{
  "num_hidden_layers": 16,
  "hidden_size": 160,
  "num_attention_heads": 2,
  "num_key_value_heads": 1,
  "head_dim": 64,
  "intermediate_size": 640,
  "vocab_size": 4118,
  "hidden_act": "quick_gelu",
  "norm": "rmsnorm",
  "norm_place": "pre",
  "norm_eps": 1e-05,
  "positions": "rope",
  "rope_theta": 1290.0,
  "rope_fraction": 1.0,
  "qk_norm": true,
  "attn_scale": 0.125,
  "bias": "none",
  "tie_word_embeddings": false,
  "parallel_block": false,
  "extras": ["capped logits"],
  "init": "normal",
  "init_std_qkv": 0.0472,
  "init_std_o": 0.00834,
  "init_std_up": 0.0472,
  "init_std_down": 0.00834,
  "optimizer": "soap_variant",
  "learning_rate": 0.00544,
  "beta1": 0.95,
  "beta2": 0.95,
  "weight_decay": 0.024,
  "lr_head": 0.00498,
  "warmup_steps": 54,
  "schedule": "wsd",
  "decay_fraction": 0.909,
  "decay_shape": "pow",
  "final_lr_fraction": 0.0,
  "batch_tokens": 16384,
  "max_seq_len": 512,
  "doc_mask": true,
  "train_tokens": 104800000,
  "max_steps": 6397,
  "dataset": "wikipedia_en"
}
Each number is 500 + 25 x the weight over its row's rms, rounded and kept within 0 to 999. Layers, rows and columns count from 0. Numbers have three digits each. The size before them is the row's rms in percent of the matrix's.

# down: layer 7 MLP down (transposed), 640x160, rms 0.226, rows 39-188, columns 0-39
# up: layer 7 MLP up, 640x160, rms 0.228, rows 40-189, columns 0-39
down39 104:513493532494512476490477508507506506498507527520467492461477493441479529521492519489482507497532530510495497474535495492
up40 093:506508514459494518507457497505506513519518522479511470511438519507474479450508483461513523514502479539505497506525493473
down40 093:479497524468495522477521490486520473466488484504531505483508495457470506505483513488461481492486477505492527525482518534
up41 098:529481485429499489480488502501571514507472523524496466470535491554505485499509498472511523468486466461511493519508487484
down41 100:481482516494483513486485517481529488502555492502464443477494542522471533475528539445495469516488474527545556496499489472
up42 102:472502473515510507502542505525509490555486500510486511517501535472463482512519501561494520498525517483497508505512485487
down42 099:488464517526498471471464504499524484528520471545524521492476484516542496547462487506466477519517499529495540469546475545
up43 097:475483484526482521477533486473536529521494509497485509500549539446507489520493473494538542476549472440530491511515498505
down43 098:480492530508472540499469531500489495474500544486525509471474490540505516507499485490508461478486544466509519484491495507
up44 091:545487519506486521546482493478501536475515505509452524466540485464492505492476498472503492486498558512524514466521506464
down44 097:505543465513510509507493499508483522500478505463521497501513493488502505513454480518470539486475542483497532511486483425
up45 105:521475433492479562504500510533497462512522485479519500512435476478493496505511499493493527498472517453487529454529461452
down45 106:517471500519510472476518478461531509529504528457506475555491474491499509491482512479481479474498503495491519512517511493
up46 107:525490506508532516491457499497496519493477502511516510462516488484540490428483509498470484481495525510483493451529503494
down46 112:461531474484514474516472488479507468467508484513495484455518488491510531475491510504554468496543464480455505466461510464
up47 102:479495478475499536485494506513442497513524486524545506540506522489500478499502505486490478502499495508482497510500465504
down47 109:501473490458474477505518538502492469458461506490474488508499493481539474465500514535507495439472527520528497470527511543
up48 115:533496494535516545497501493494480512541485487516499504458513529527484523507497524503489527529492497477476506469486503477
down48 093:481505485489532498431513472453545456467439494525490518479507471469398508483503537496507471467511508515495518494485482540
up49 093:482485531526534484505504500511454484483522501458472473497518544508530523491497505502526481483475530472502512538522507474
down49 100:514501508482533521527551521530511468467459504506563496444489495464549514514453517510473477501499507518492472509515461512
up50 101:498516434513501500476463531540490536527493467499545489505478524501502483526478516503500515511538481470483500458502467479
down50 097:499503493511516470491488489494481532519502538477489505448519462546510482509516507477468516496506499450499502502534492571
up51 095:491467534503522496477527504551538501524477492488538484510499504515490499553510503555478464463540504518470501481540518537
down51 100:509469529559490510528519513519518523457509519465527517500506441544498525504476499483481494537494518500478478527500518527
up52 093:494550508473503489476512511482544474558493499540450522463491502488476494494481513508504467512492504468546516467536467486
down52 095:491486465535480494479474477485481510470498502537493456531498526497456498487509491471520471451531470521481501460496502533
up53 101:507490445508512461544546488477546577529485481487528529547474503495476468514462506483472495487501486518495489495509490486
down53 102:530511517485534490534538483507528536451510466491494488467468481517501508535488487483492455513508511478494537500522506471
up54 089:481480533526471480530478477474488499499529472474475501514522490457502454524470501525492540558540505506518492478544524524
down54 110:470505484509506499539503501486545493520529469498475514463507489509500508530466536483452527519533525522466502479439467479
up55 095:479476532480486448483506497453493429487509528492466468541486497517502469507477510512488487492587475465543511506518531529
down55 094:520514534528522492514503489497487531499538501475546533515458506513502471508461537505501490483498493550492493527491482471
up56 121:501546495446495516514523510478500548501560513510492531498429538481542505492519478500460486474547494460464510436512474446
down56 118:497522487472465500526513467485483514488586473503514540474512487518513510476490486492458523494515546513508488468524502516
up57 100:492509503486506502532489487456528495493473483526495491490529516501495416516445492433499493492470506487544458547525472491
down57 102:455522466497491458525552457481501497470449523549477467488542500492485497568506482511488492565510492549541509508504530486
up58 099:542506508478500534503548507520536463486481463497485514523499496501512495485523533490476470475488492511509530481532474464
down58 100:505485487517490501501521540520497513469483520495527482543484500565468495484504460481520538483509516527498472495527506466
up59 101:486504503458447525486559491496499513531507520481487494532520526486503532489488511461480476480547499476512500465499509503
down59 103:516539515474459471507489486504506474484534532516452494490494543505474511503481503544488502498527512498500512527485498504
up60 095:512499489492498514516476531491500513445531450498496491499515547526513463523516491547530504497522477484512513490512498504
down60 093:515536529536473464515489470494518490509470456517488486484476538505445508495514476528472493508501554478508508526482524510
up61 100:463501513478433489507517505493521508524495471496527511550495515480522470495513498520486496507491485558491497524542523492
down61 109:505554475484494551453499497536481548522521543483493513479503477521527511512511471519481471485529490530499500451525514499
up62 104:503511516524499479515532509429544502493506476501526446512459511486526456519475465516501545491491522469486494515475496526
down62 099:496514521462484430478468549464515463482535503474529507499532516485521457478461453493506511573493449483486470521469480473
up63 096:513546542476512546483495499484470507516502486551502483514497505518524462528518498511538520480560496523461551521522506487
down63 092:511472455520479476471525474504473484519525536476512518515492499583497489497532481526522501527475476449488496480537521462
up64 099:522473523525513476508522476488507520534537513450528511522490491481473454523518484484466480506507486477510512534506501477
down64 103:520492507513503458485531509508538487496495498525459443500482514523470562500495474501562540513459482527504492443508498505
up65 090:509507478479489504493511505490501483494480503506521509552520502491538519511451534465508519457491495503488472487470533550
down65 094:471512549455531504504513511495520501479503496450518497464522487469547500501560522524483540525539520472495468488488471511
up66 094:516486475486491481497464493477482498498477490489446478472534530472496514452488496503497497477494488524476499448530497474
down66 099:509529510515522511506505514503471505517457484477499490469500456507503529523445518513491458512478475456491445507510466496
up67 108:488490501527558535430474490479506528485467524541502551511527521499491491462494451507503483520501497467469507524532510521
down67 094:510484472480490479507537453476488475515479449517508464504522527489507558485494534514512509507436516520492520482483546499
up68 092:502515523468510477543509504494526511486448535526510511518497445511472491522450521492509496510514463482451500496525528491
down68 104:468488557502530471463500477467485504489498519490497495487548468498492489498542444491473477458487500548451501462526503520
up69 092:468503464508472498514492499545503504519489478488519491511507502483468528483498493488495490477495480519513484457544495516
down69 091:514489488471508497521486527526513517506526479509480518535500461511494531482488524493517518478486500508478469489490468482
up70 105:490536481482508443535483489516545531519516497484562527501499497497494519482439524522456488517510473542517523460500514479
down70 113:543506506511496486477482494497556475503480533462489463474506459449474501520485502527506565496504514529497561428504470498
up71 101:508512497528542499543555543533550529515532505503546486549468476542496501486468473495507489457528511481477498501532485460
down71 103:498476500513491504471541525452481487516508481541520553510492452545538487486501465515513515509508521499494496474498552513
up72 092:484527515555496507544420486507494498512476471520500499478533535490506514518496521496523502512487483501516516496501519518
down72 090:506513512500512504526522479527434517503473472514529509445498498500466476531484471528489474455518506511545531514496523518
up73 111:481453518477488511508519488509499504502453509481501499491539505501504522464451470455494462558476515505508508490499497471
down73 100:472532466515499462519497500470486492498520512520469544471459536550507478507496456468496515489495497508463472511493502486
up74 100:491459500475520515557482511508472510530481521481497550473499473448508484528474458521477486502544501462497491538521480506
down74 097:489470498489501522479496500502487493527530535504543528521478539525505483509485474498474463507507506522504498459511508453
up75 102:502517510457506519510512483539497503523535514494492548521519487524484458483506490508485534511488525564515484473479470539
down75 100:491478496527480539495514517446523504529555486511527494486532486482477483497460558481496505516483503518530502516520477503
up76 116:488490507512539538513504530495519491506494510509487537509459532506461514524529549504471487495473486476481541511539496539
down76 103:513474509499498487487514499501531488489532566519503460498482451539544462500488481519473501540499495433510513525506491516
up77 105:528557489485544505541528457482480503518535479528519482511463493487477516452456499503486498516514514512513479518534489501
down77 101:499488520502510476462474491478529523473521481519477474468501482467490500508460497482531494485518515504492492499492505519
up78 091:520523523525489555506453454511490466501452472496524463496541529501509491524523483483458555517527488510525501491502466484
down78 095:509485513554512500491540527499506533469457528504469482497463507477499543505531478512496489486499476506496469468495523497
up79 088:478479517476541509495514474509509530437491516532476523495486457512549546482466434514479518489460544504489514521500485528
down79 099:527468529508524507485498489458495529498441549486465517499454499500559538485492530473519517503530512504488522503495515477
up80 116:510464548469491489489484481471509494517504506481477510481525489507476508487501488544536495488511474523468537483516473460
down80 108:461501485523505492461503489490475492516516504451459517487501459528505514505477480500499524485495463461459469482547492481
up81 098:482493503523499489439518482498535494522470505501502507516473480442491492558476527516470499475517528530517504529527547517
down81 102:470506487519501512497509462452503521464503480552441509472517509440487535546524520488501495522498552462483516477517488495
up82 087:496500482469533530455586485483463538490516514474484471487505539491505482499468499494522531460485483461470479490527483488
down82 093:500539491493492466462528477541480444463510516466501472499511488468494465471534490504499487488510484506519482535461493490
up83 109:504499505522520503511492509513526512512506560479543526523471530523521479542478553531471527468509504529486536512462427472
down83 095:479487496499490508472506495488538476478516501479478517493506519494527523490489487481495449547519534498489523520506529514
up84 093:525455532488519521503545504505465519505490495494471493467543481477491515473560479514532514488547477502521549530518509486
down84 094:470536473502551444520479494485535525488524534492572482530482462458514466547534486490447482492483484523474497489506489490
up85 098:486490565449523508497492517518523521490492482538472500466527509537456477524473504492470493501505485502472477438446496439
down85 092:520497500493524481521515466494504496493481508490497504483472501468541496478477528526509508494495486515497519516470471532
up86 097:487553484468567481539525480490519459519509513500503507497529520490485476444470525529535486479483492481494507462513471550
down86 094:519489500509449482508487542471496467511460517520519509493480498500509514458482485559492530545492478528494494488472483479
up87 101:511490492515495485460511476467518515452496486457505501544486514472489515473482533508470498511502460484524486508504495499
down87 093:499487475523486489498493507543488521558532531464520498496514509449498516529550474519495524490483498487513483524503496481
up88 093:514522577469526493502512457523500485516520497520493517533531464466499496486443542503498531513475494496501526505469551497
down88 089:510543474460525529506532501459499461540510497463540506442518539468490509490527479535506477483508535502518488467485475482
up89 103:436513499498507513457528503497436501478547500513475444531485503494497521456518460477512446467528532489500525499513491502
down89 101:494532513508527456488488458473503495483467518515491528500530483505470533497459457523475542481508487503438528455476491497
up90 097:537497481491515512536512508482512427516502450457473492560499534520514494439493490523479498521502549504519517484485494509
down90 104:526503464527535540525479540520499487519494544495490531528459508509517490532525545512513465496437511570498473511539519494
up91 104:485486502538529552457493514557510526492485492498552512472507529489510557520475523447470499507496490517536478517522528499
down91 101:488508522470463517454481467488488499513474500486493485494517535511473496453513513481492491502502458501538499564519468507
up92 105:484476487487499494488520491442526507450483496489487508511473487469533495498516490536529512493568496477536493484501470498
down92 095:482525480517511532504470503515463471502475512519533489493476497522515483497516556496510511487507477512441523512524476468
up93 102:493492502479500524498511553499463507494503499485547491499476518486530474513534482483477468472557507475515517527525462477
down93 094:509525507526505480492483491482534467491511528516546550461522500577498469492481514506495484535479515502518547484522475468
up94 101:475563458472487489543526453480498482462523477474488529498527476516467490521461550489501494503546466497475549463519467485
down94 094:550507541517502525484517496438472473502503490509460484471493486507525485457504544536472533530500507496478466495527466573
up95 102:462495502506515502503500548511489476465521525498499502522514477463535512500479512491522537507479501474511532510501524526
down95 098:526479483476474448562527506455528487523491521477503502494518458538515517511515515517484491507508503478462477496533505512
up96 097:479455494522520515515492526502472539467507435528491495468519520494513469441493544503550558506520513525474522490489491505
down96 100:545526486532500514467488511491517508536479493526489520481550507499500496464473471511500487447522505548496528496516451518
up97 087:534499509490498542532514493534498539489526488492486505534449536474487474470480504507423502472505515534493485538495495483
down97 093:507503473508536473520507514515484517499513524515497516508475475556478512541507478472498491499525487495500484524467479541
up98 105:524475487513516500482534452482441470531508488474487505473520514481520494475519501503510492490484518502477496485478560474
down98 107:539461490527476524492505481477485503496487536485476508490467505507486512507523460513544503481443520488526466487519506464
up99 104:495532501470454540517485517526516488497498537509523486474487489482513504489467505521513517521456536537520514525523512504
down99 112:544512508469500527520505535479501502473524540519453492470499477481513459512507504458497475462473469507493493524510492508
up100 102:517518493451459496518485535521538529473505567533462504490513515497485532509567492470510524500494498504523487516514488512
down100 106:528507513528487477544463489512518514499505515474458468452520473493537537478509492510450447531505485479472494529541507478
up101 108:454508480479519462477473483529518508460497503493478499504504467471531534464536470490485477511522487461530554514516449515
down101 099:502494528552497540474531557475470532510504490498522547533496512544508492498504530499536468495460511522486485494525538473
up102 105:489485471487513520498500538475504487441490502539465461454529480478467468524514499471499509507493488531476523492545521501
down102 109:486534506509547474510493479495512544519506474475494508514474510525517534533481503514490514485502491464467531520495486496
up103 091:509545541476463527518516481504450521505518500490504513436530505482475482473509520508519511506538526468478494499492517515
down103 097:466502508519472492539509485508524500531499480506468469493465533503506520465462467471532513507420497492514456495486463486
up104 093:481483528489500527536458509524492549487486479541504481493548530497469500517515497533508525471518528476522505503479456525
down104 091:515535471513527466502545497510500491508469568483500478485486523534486472490483470486505464463479501498495469489476526484
up105 099:489536465468495514551478499511509448513512518486491507518547515477484542501553524461506484506491529524487500461497523509
down105 101:523551461517499459514473476525518532486466505489492539525489485544496526471509524485505514509515492484451512489459474528
up106 097:519525534518518533462501495482491541494484485505523525492493504497498527484449436517488508461479529481490492453483497516
down106 093:446513499530522478545502454468480522534564469508510513504516520518511480506471500553518498516502470448536478489473484540
up107 097:497503537489493497481484503436473504506539543541530498491527500525524456498512469507460528514500489494514503503466487474
down107 105:476518498506415493536482514448487510518527491468519496489510553540503496492511507457470498462512487492515494511498475469
up108 105:460477480447521492472526509531501496475516471541509539509496523506469529525474485480510484517497482514491453511521481525
down108 099:494538497505534501525533498473456453505483461490501487474508498487485473530476514524542479512488488484476504503475532518
up109 096:516522458502515496478474482503505492470480498533500474523536493469485488483534506480484528519528442474479482493492458494
down109 097:458506446507492495512463493474468552495503503501523514507491497491526457448458440490509505485508466473500481478479470482
up110 096:502532482520504512516474491517458475508495474488484518467525487463495496476497524446537494504502477514471486460534504503
down110 104:512498521512471463474526556472493499495508470494506458483534448515517466488542491499497475471520469499507468499463486483
up111 095:478501464516477521514504463550474520468511487504522482511493504464495556522483487445504499495490511474499458492492483505
down111 107:526506481519444487494536443489473518554505459505533524488507525500478531524492519488530489456504484543511538515462545468
up112 096:504529538515503510513508488505466503516519481541491544498506455517504510450521522492554526526471509509489488486494486512
down112 103:527518502489490501528463502471511495497504461496497485499533467522462421464455529552483515512526486484486511499474491497
up113 093:486452472478493522506474514474479519481509445434544471527510515497525467483505542517527500479501475418473510508505453517
down113 089:510488526526507501480521545521489452453501514501496493497454494486516489519518486517507499523508472500485493502463463459
up114 106:499534517489479503506553479510493490512499504512445520484541518499530519488461482530464517476525507482523466509517485519
down114 108:533453499477526508487514482495514492519549493506490486507523457504519458522498465511517500571497526500475466530501504496
up115 087:486510489508507468494530561548564537495483511487468483500486489482506512515453459554515528462497480504461509493510477506
down115 097:525495498528475514500549464497540490498453490493449510486536468526525488509521473478495535479495498479502497492515493478
up116 107:492521515492493538483498524518467533485507490502456516475534485472508516548469546475487537497482486507497521469493500498
down116 112:485548453500519483529480504504526500507550509556525480499552489523588464493510511488503510495469467474496508489517522484
up117 106:497487569522507521495487475498491533524479540536522538504529447469485527451555520474497505516486518465496492504510489492
down117 095:462481446508458433485505525502529491486473524457496504508464479515496533500461479541491515557496506461506480491544469506
up118 101:494527488492482488511478500522492494488468482482506515513475475500485543550503458482461513494490432510495524500494448462
down118 101:470506495514508486532523553458466497466478463499478509531529510478532492495497493468522508522521504520466508486504523531
up119 092:530477484469521480501473538500519521487478487484518490524465499480508506451553488491495525479517466512463515468489473470
down119 104:509512468511519473477464476498493511516497498495496503470543477483509514492517499518474507506538502497514485517467508488
up120 104:524505511531521515477507534461507496490498477477528502479529525492516533517527449524441521494477481479425493502518465484
down120 096:546522538477491513480517490502487494538532520510472483499449502504497501513478477501547505481521490505525466503478503483
up121 106:462478481521495492522462457515531520495459513479513477536451489500525495511523472504487498477534536558486546510507497506
down121 099:463498538433528487493504524522528488524483480502502516503507505487544513519523537510465487505498522485536485522494483538
up122 105:506495468505558537492533502524477507476507515534479535478505500435488504482541484473503500480472557520513544521544516513
down122 088:501507512473439529456517555468519479519483476471504491493525506504493514483509489506532502551462458507500475484456457494
up123 093:524487472489516515449524479526480455517501508510513493487499541521478466516511471475501493533489516532457512497507536514
down123 097:527489488521497478468531528487429501480479528512526480490512540455487468479499491504505512472444467507480494516498498476
up124 100:462566478502506478570430484541474532494507489515535506468514466456523503525489490529518495485506501512512460525463510483
down124 108:496542491551475499464524515507521488485539509509476491491515487490495535462495484527521496515545504496485466528497544473
up125 106:503481505507506508549511550459481507484474546521521449512525491534543492456469495497495450468491475483487489514524514530
down125 092:479521513489514534439522481508549491531488478527500521518477500535485528486485527516497546521526514516504469495475465497
up126 102:496491548483495509541509498472521501470491498472512502481494487490539485527485489530535475471530514491503496500497584482
down126 106:520508491503488463491503521487502493473544505535506503498484565538516518438471504529506496519468503454525505493456486481
up127 112:515515493522487498509536457514489485531489497469509481494494483472537490471499466458516484481454519478474498458538528544
down127 104:490511505456494465509470526492498466500498519484481538497523503529502499494523513494469524508530497492535452528514487462
up128 101:495485491520492488541528458496509492482515548517517511512521505500462485489497509503534511487510534486504516508521521478
down128 104:527519564522505504475519497474429481528469497524469519465522509531536502496531494472512519495475498462477475492505490480
up129 095:506516525444552523495526498554509515497451500505487501508490482507472473454505472565486525474519489477547512527479478488
down129 099:502522512500508501470524512514478544509498518488488509524500508516510478490509478553489459510507519450519497545487505463
up130 092:517482493462527503521514479496549516515517472477508536495532502517518548505495455440507482496535496505460454488505531546
down130 100:493558509479520559509512503498489512550503491500456483516511570510479502530513498476510470469495471480528485477522505501
up131 119:465482506535519492508477482539498453453548513520457530513495507469513520480501505512526482484493522515530526525470472506
down131 096:491509493477487454465525528521486514508469492535511481509526490509483474488517529493500452493508480510482516494500519443
up132 096:454506496499487518460478506467525505481477514513509539501533503478512475540546486509471508489497521478516506497506515484
down132 089:506459522520504533495548488520505500504526481479497463480487496510456497489521532527498497507522540497489475525534484479
up133 111:499523501512517494545515468474456505514484551500503489497496552484474545525543497499459499511488483483501527504501539496
down133 104:500438490485536468549478554491496511468466521461457525485486482492524474441457500482499500464533501518435536514474520485
up134 107:508503480491513526478527462519522530502471513511521461509491515514504474491520488473495485474481501501524503476544497526
down134 105:511483534518483485458512505508535486435467498480467529490502502444474478523524480517484549508501501526523539490485496507
up135 114:471480478488489496523544513505474510445477472428494487503511518492495519504488493515471477457496474495546509469518527522
down135 098:526533536517459484506532484503481564501459496493544513525509510468489501543491502492506496547509487541530478491489486512
up136 103:522540528521510523515510511497482495520480489555486495469511492464502546518510492525484493466502571532489510553488484468
down136 092:475491508474484525481499476480472512526503514450507507504476494520481532550519534448526487548529483485489469471478492541
up137 097:464510476500506497516504499511475456531478476453526431521474480486474501457465512459498470521496502506528563553481478465
down137 102:513483501516505497523423505454498501540508453477542552504491524537504515523519509512500471488529474497512468501495498534
up138 100:535478481463475521522511509491523465492494554509500463505494502508476486519466483493485499492484481522475499511530496524
down138 103:487521517482514526544479548557501502429493522482509532488466507499525495534497487485490447543480484538519464466542470520
up139 096:418514472521471472490493503492468565509482540457494499488494511492490495488484505489501530482525544475508536474511524499
down139 102:436555473509467497481465507523493482491507528504513504462489511510476494471541517486492476518472486471545495519500483493
up140 098:523469520542539531501488504486503482510492531534495477480502499465572517491511478535485518501520509468520526481466523516
down140 103:471505531530508482497505529517463503492484495474463471497482484515477477470480495554545509546433504507479530466489497493
up141 094:479546481526507501490506454513464483525497463533529500516527472468477499516487494454482446470507496500481517548500496475
down141 100:485513534494496488485485483528529464533514460452490519495495469521483472492513466539465491519505485526548510472546526464
up142 096:511500508485483462498479492503502517481514545484496481528529491493512423521491575485528514424548498523534478495530515526
down142 101:491541512502495503511439483477502505490511524483548509435479512492516513508503469488460509502527513511509495532471507527
up143 104:523509489524481519523485475506473472509504529514492501480475482460469540517481523483489522487468479510507517503492533454
down143 095:509490458545498525537478500540484508503518470484511509494532485482504516528448459542505494500492455523512501514502503498
up144 098:432489429486514526508479531475519484498480481503530500499488505509483532510506469436507502475496473453479489495485502510
down144 091:512486481528492530484541487503548474463521486487509440461492500489461475555499486518474540443481454501512495517459524506
up145 104:482558502486541558546475503497469484525552501518488541525485527473480529503523519459481546500516511505548483516508469492
down145 103:508499492476502473501498523494481460485500500491485500482506486489482465527500544523461525496506512478525508526492517539
up146 097:490538474521449494499478545498479510498519490502505469489487472519503500453479503530472514495560533494489545497520508520
down146 102:488483524497502513452604519447469499547475504526503504503508490517523499505463527473507471470498501484527526484470470505
up147 099:488509493501513530498492465559481494454517467478497487496482477537514528525497483503488505449475509522475512503551520480
down147 096:519464499551506479495480445498475525487500480481475519484523438490510463515504535486521524489492498505472460498518520523
up148 100:501480511473499562494519508491505526485464496516518490514513507466517491469488494468485488495482514477474485572517516518
down148 100:491511489512557488477493524501526518498531528510460490516478504502517462499524480460504503503463467492489539509494492499
up149 098:506528481512506490467550521459505499488498508525463518518509540533490474475495490486504467461517466465548487495529556498
down149 113:530492462513503528480511482482495511518450510500524548462476458540517505493489514481519491476499471479524492491518472488
up150 094:509495485455531524479492511509470525489483477474494494490487495495507469521491477490554538517493478495492494486547526499
down150 096:513497507416503526537537485458491440464519490480526517544504553497520514510499541443482461502481503487487516533484527496
up151 108:514521525482489551508519483486551512518524465516515513540495503453522497528473485507473486479531488463546451529518475510
down151 099:533457478525424465471511516476500491496550479493490497503535527499507525472507478480472483493486531496546483475468524484
up152 107:491478502530531520489510500502545537498471521487485499504503483511504525476508499474486531527482544465457525492489494518
down152 107:539450490494515526525521497486455522514497477501492495500482480471549504485479493529499482515457511488482526524511511505
up153 095:530493512491459481484482519468516517517509466568520484459522504449474540506498503499508524483502528537490506480509499475
down153 097:496486509514524493525481486516504551580546525530539492471498470553520481445527485494524444494533481487485489434505529523
up154 102:504510473506525483512515477497502512482498471504488487530486490507499499532484493509514463482508470489511479511456549461
down154 106:490482477500525513466473531511514499541456464490522515486494490482473525492481473493505524493503482500513473513456509486
up155 107:516526502517530511494483540505517480466521462516477489564544505494491475499525485478496489504475466506582497470473489528
down155 105:504453467484487481484503460499482521542529499445541438495450505499489482529488487452548489506533477464437519524527504479
up156 097:517454483506512467517503513501520540492464493543475471534495439484554502479538458518522477508495532482494483495495473524
down156 101:473497438502476501551527537532508510524522534481466535493486485506507487521517501507489494512481496533507502538484521480
up157 099:532513508476537522533464545510476493523488516498506528545512546492483532508490517459495532508468500437501499506546476512
down157 093:530503473512491453472495554508499519498447527487488469470522486523517496496518544499550424513474475505558470506445499539
up158 119:545504451497520553505496475520513467494506492547445435519526534483537507466529513530481499523529505479501532475510467498
down158 109:475491501525499458469505542506451516482483526478511521458499483478542495462464501476522506515512479499454495505483510479
up159 092:501470489479520517507502497516514486538440545512486501484509462490481494502504483492479476494536476488485507565486466453
down159 101:506525519525517477504495509456534516476487487515533502468465455476458509520515474501443524506485481502456497535432525486
up160 099:471506504470492530495497470448483508506544495554506488507480474481486460531498548509518479521525524506493469477506504478
down160 103:544528495502502512551485478520557532517500472526534512447454489536494515494504526471480547467492480486469494539493497457
up161 108:483506482507481521531493462490485528491487470503507491494515533473490478536499502501487549460562568532487482507466472515
down161 083:508485514491507501468505531482480489491536499510458477505500501460492474478506516476528504525430517507478487490481537499
up162 091:458510482506533498485506475495466539507515537563511497471479474461541547477519476519525534511511517528525534481531498532
down162 095:495524490516474490460503525487496493478482510522463495494457540452492465484506521508517519526508498509496494508500496477
up163 106:506525461519494499492498487507466493479522513494513511479482488488489518484484468523455524512503510508517513510456498547
down163 096:500521499514486470472474516502454479477532499465443506471475523514501488487520515485521496498469497493500485489488481515
up164 097:520514470490489503551505501469458506490474479513509451563478457503504467465476534491501468539504484536488525474484497512
down164 089:519516548522504507509488541495486480477492491456490496517507495516521474526531487533504483486543477512571485510521501512
up165 096:491515511513542551505502459455473500499524519508501467520493492497541461545500470486496491478537471445479490475482478526
down165 100:501439498500461469484458487522504516506523500525494494513508519548496556479495543502556473507484505511474479503489508484
up166 106:519525499439514510526515477496518533509518486450522485497472480496474471562482481468519506498477478480494498491487488524
down166 103:506545493540476493545518478521507498517551533491488486530465523484542452459484509512519526524499499535483527528512519519
up167 093:455485550523519511485492496515486488476481482495486514522537512491506552525504512458499518505554482474493521516427497521
down167 094:515544530517490510510543527541493483437462498486508501483496503484510473458496497494485488476479532489500514478527542471
up168 098:540520490494509509445468481482481517441519499489516438515519476518462525470476470490504486477528495504522521519522531483
down168 097:498504515478491462507464490509484483466501511527462486455504529533496492457508486513502496539485489509507427482474495506
up169 093:535481468547461503515479500507460492487510554525522516495523501502522511501480482488493489513525497517499509521499502508
down169 083:520470451484519509476526544509470508475513483508467489494524554502465520488458513446486524529463462506483483508467484500
up170 104:501448473495519501545465490439501536475496504540560543496479463476536521540485521534476516549484513496511472510509515476
down170 103:471489465524470522482494480470504517497521512532517530504531514476530533506479485496498539536448523524435565507486511452
up171 098:496454516450497507546480512485430521511478499537508514511491459479421523478542505477507497507487505510510483510503474533
down171 096:485491473526502476550506469511501476525504503485472479464530499454488466526531519537512455483505509476544532520483510482
up172 093:512435507498512485514458468508525451470530532494544514503498456491496461475463535528515497478474474480509550536466499514
down172 092:461538478509520475524444489528521488517564523458516533523477503512517506483538507478516493496525484527538531511529475524
up173 092:501513527501477500516543479502469515506480482489519511478552505496497470490446466471523498473499491515492576515447492510
down173 095:539547523517459497479536484491509468482524529466499481489525492494457468473494470510498488532489528496548468505474499523
up174 097:508503536533531468494540526503501501475538504474513486529538469495521465456515526469495525506500449512467509476534534523
down174 094:490454507562480540495519495506504491452507497503513470483500500512498512496486475496472528541497481491504496493489523500
up175 099:469493494507520512503502512475534533490501436504501497493507450524482489494489472534503501489507496489480513523455520502
down175 106:494452495470544555477460550514504496484466524539508473513488495487464498496499504449511441497493457524523549526453496509
up176 103:537502502479500474515549517507523489505501476495468478508481457534506511471481490493476475443501480499521480458529480516
down176 104:489483519501546472456536498484459515497458480481459490476537509543521499481490474501516441492490460537501446454496516508
up177 102:474480536529501537508489555479492487505521526487443472502455503502457504500504495494494528477509478507489487500482463459
down177 105:521513479457476497508498494524532509515452497515483530503495510476499494516510528451498532530520497517478443503495524493
up178 096:546499456512462498513527507509468546458404548499515475518496484455476523486517482478493529458525503535501446508517540510
down178 092:529440493497519534518490575538473545496476498488522521499520479533513521503485511524512484536549528476510507480488505449
up179 094:490465504528485517443544529505521499522497482533471530469488493543491450502519498476509517485554473533464456493527491507
down179 105:496490495513536515455511482467500480462471478507516481509518529505543500490547513556483491471499522499526453499518469519
up180 101:541462495526534514525478505475482509441483521508518461495472491515542524520496521492560491465476493502494517516462499561
down180 088:563500482510499478516478517479482521541507541535492544448456510540486493473526489526455496521509531489511525486506519493
up181 108:484533491514475511544528508471520535472495504514535509491507514487500514484532508479522471468502489528537527521495474475
down181 103:513511511471535521489500478493509554513511501520484430475529463525520500540502506516507461484505492484485537505511507466
up182 099:526460538487499532482523500496527489517510495525483531493474513516474476521482492496466487467504530466472492467451543495
down182 096:476507501536495497467440500486515496474460475505474483521512527466470462493466472501515486486478482505499496560524496499
up183 109:487513422503487474528535482482498504512437507449465489544507513518444499489490528520497517492488492487554500524512548513
down183 107:496513482492476530479513478513496493460491515488459468475478549459447478517505494516507496486512485492539475524484469508
up184 093:447444482531500501488450546477485502458498525521498491517548455494482507474532501489520548493513491483537532495514518524
down184 095:471459539520480454464482531506537487506474453517469457510506451511499518514508487486492501523475511484502481496452511528
up185 096:515497483526482516528465452527460481485455487490518496542494538501524492467500519496475505512528550508478528487448507525
down185 096:516479525501501478514491495474521508515517468500530514512561417500516507508517488468516475472500481529519522519514484483
up186 104:495531502471527464496469448487549519468482488508503510493486490548497513501471426481499523518492460487471527510534470473
down186 103:493455518498529531500497497531511472457519508507426479504479483469477503504495458541485521476517524492493533513460516478
up187 090:451503536521548520550495515524523493516524506541478500520526477493469502481479481516480482551506515520492517479520501562
down187 095:477467512454511525532529497476469482505522430521500563500478509487479455499500495555511463493510498518514496486499492492
up188 093:531443510539504516512469528456515508497499512508509475517507527510486519488519502497527506502561490507494516513480498468
down188 100:475480496436521487500556513482507505511423489492523523535498491486509519511457531457467489500515475505494479542470477483
up189 112:575480530499507498485504500559486519471504495508515520500480511471483506515447516543519524494484496501524495499515466487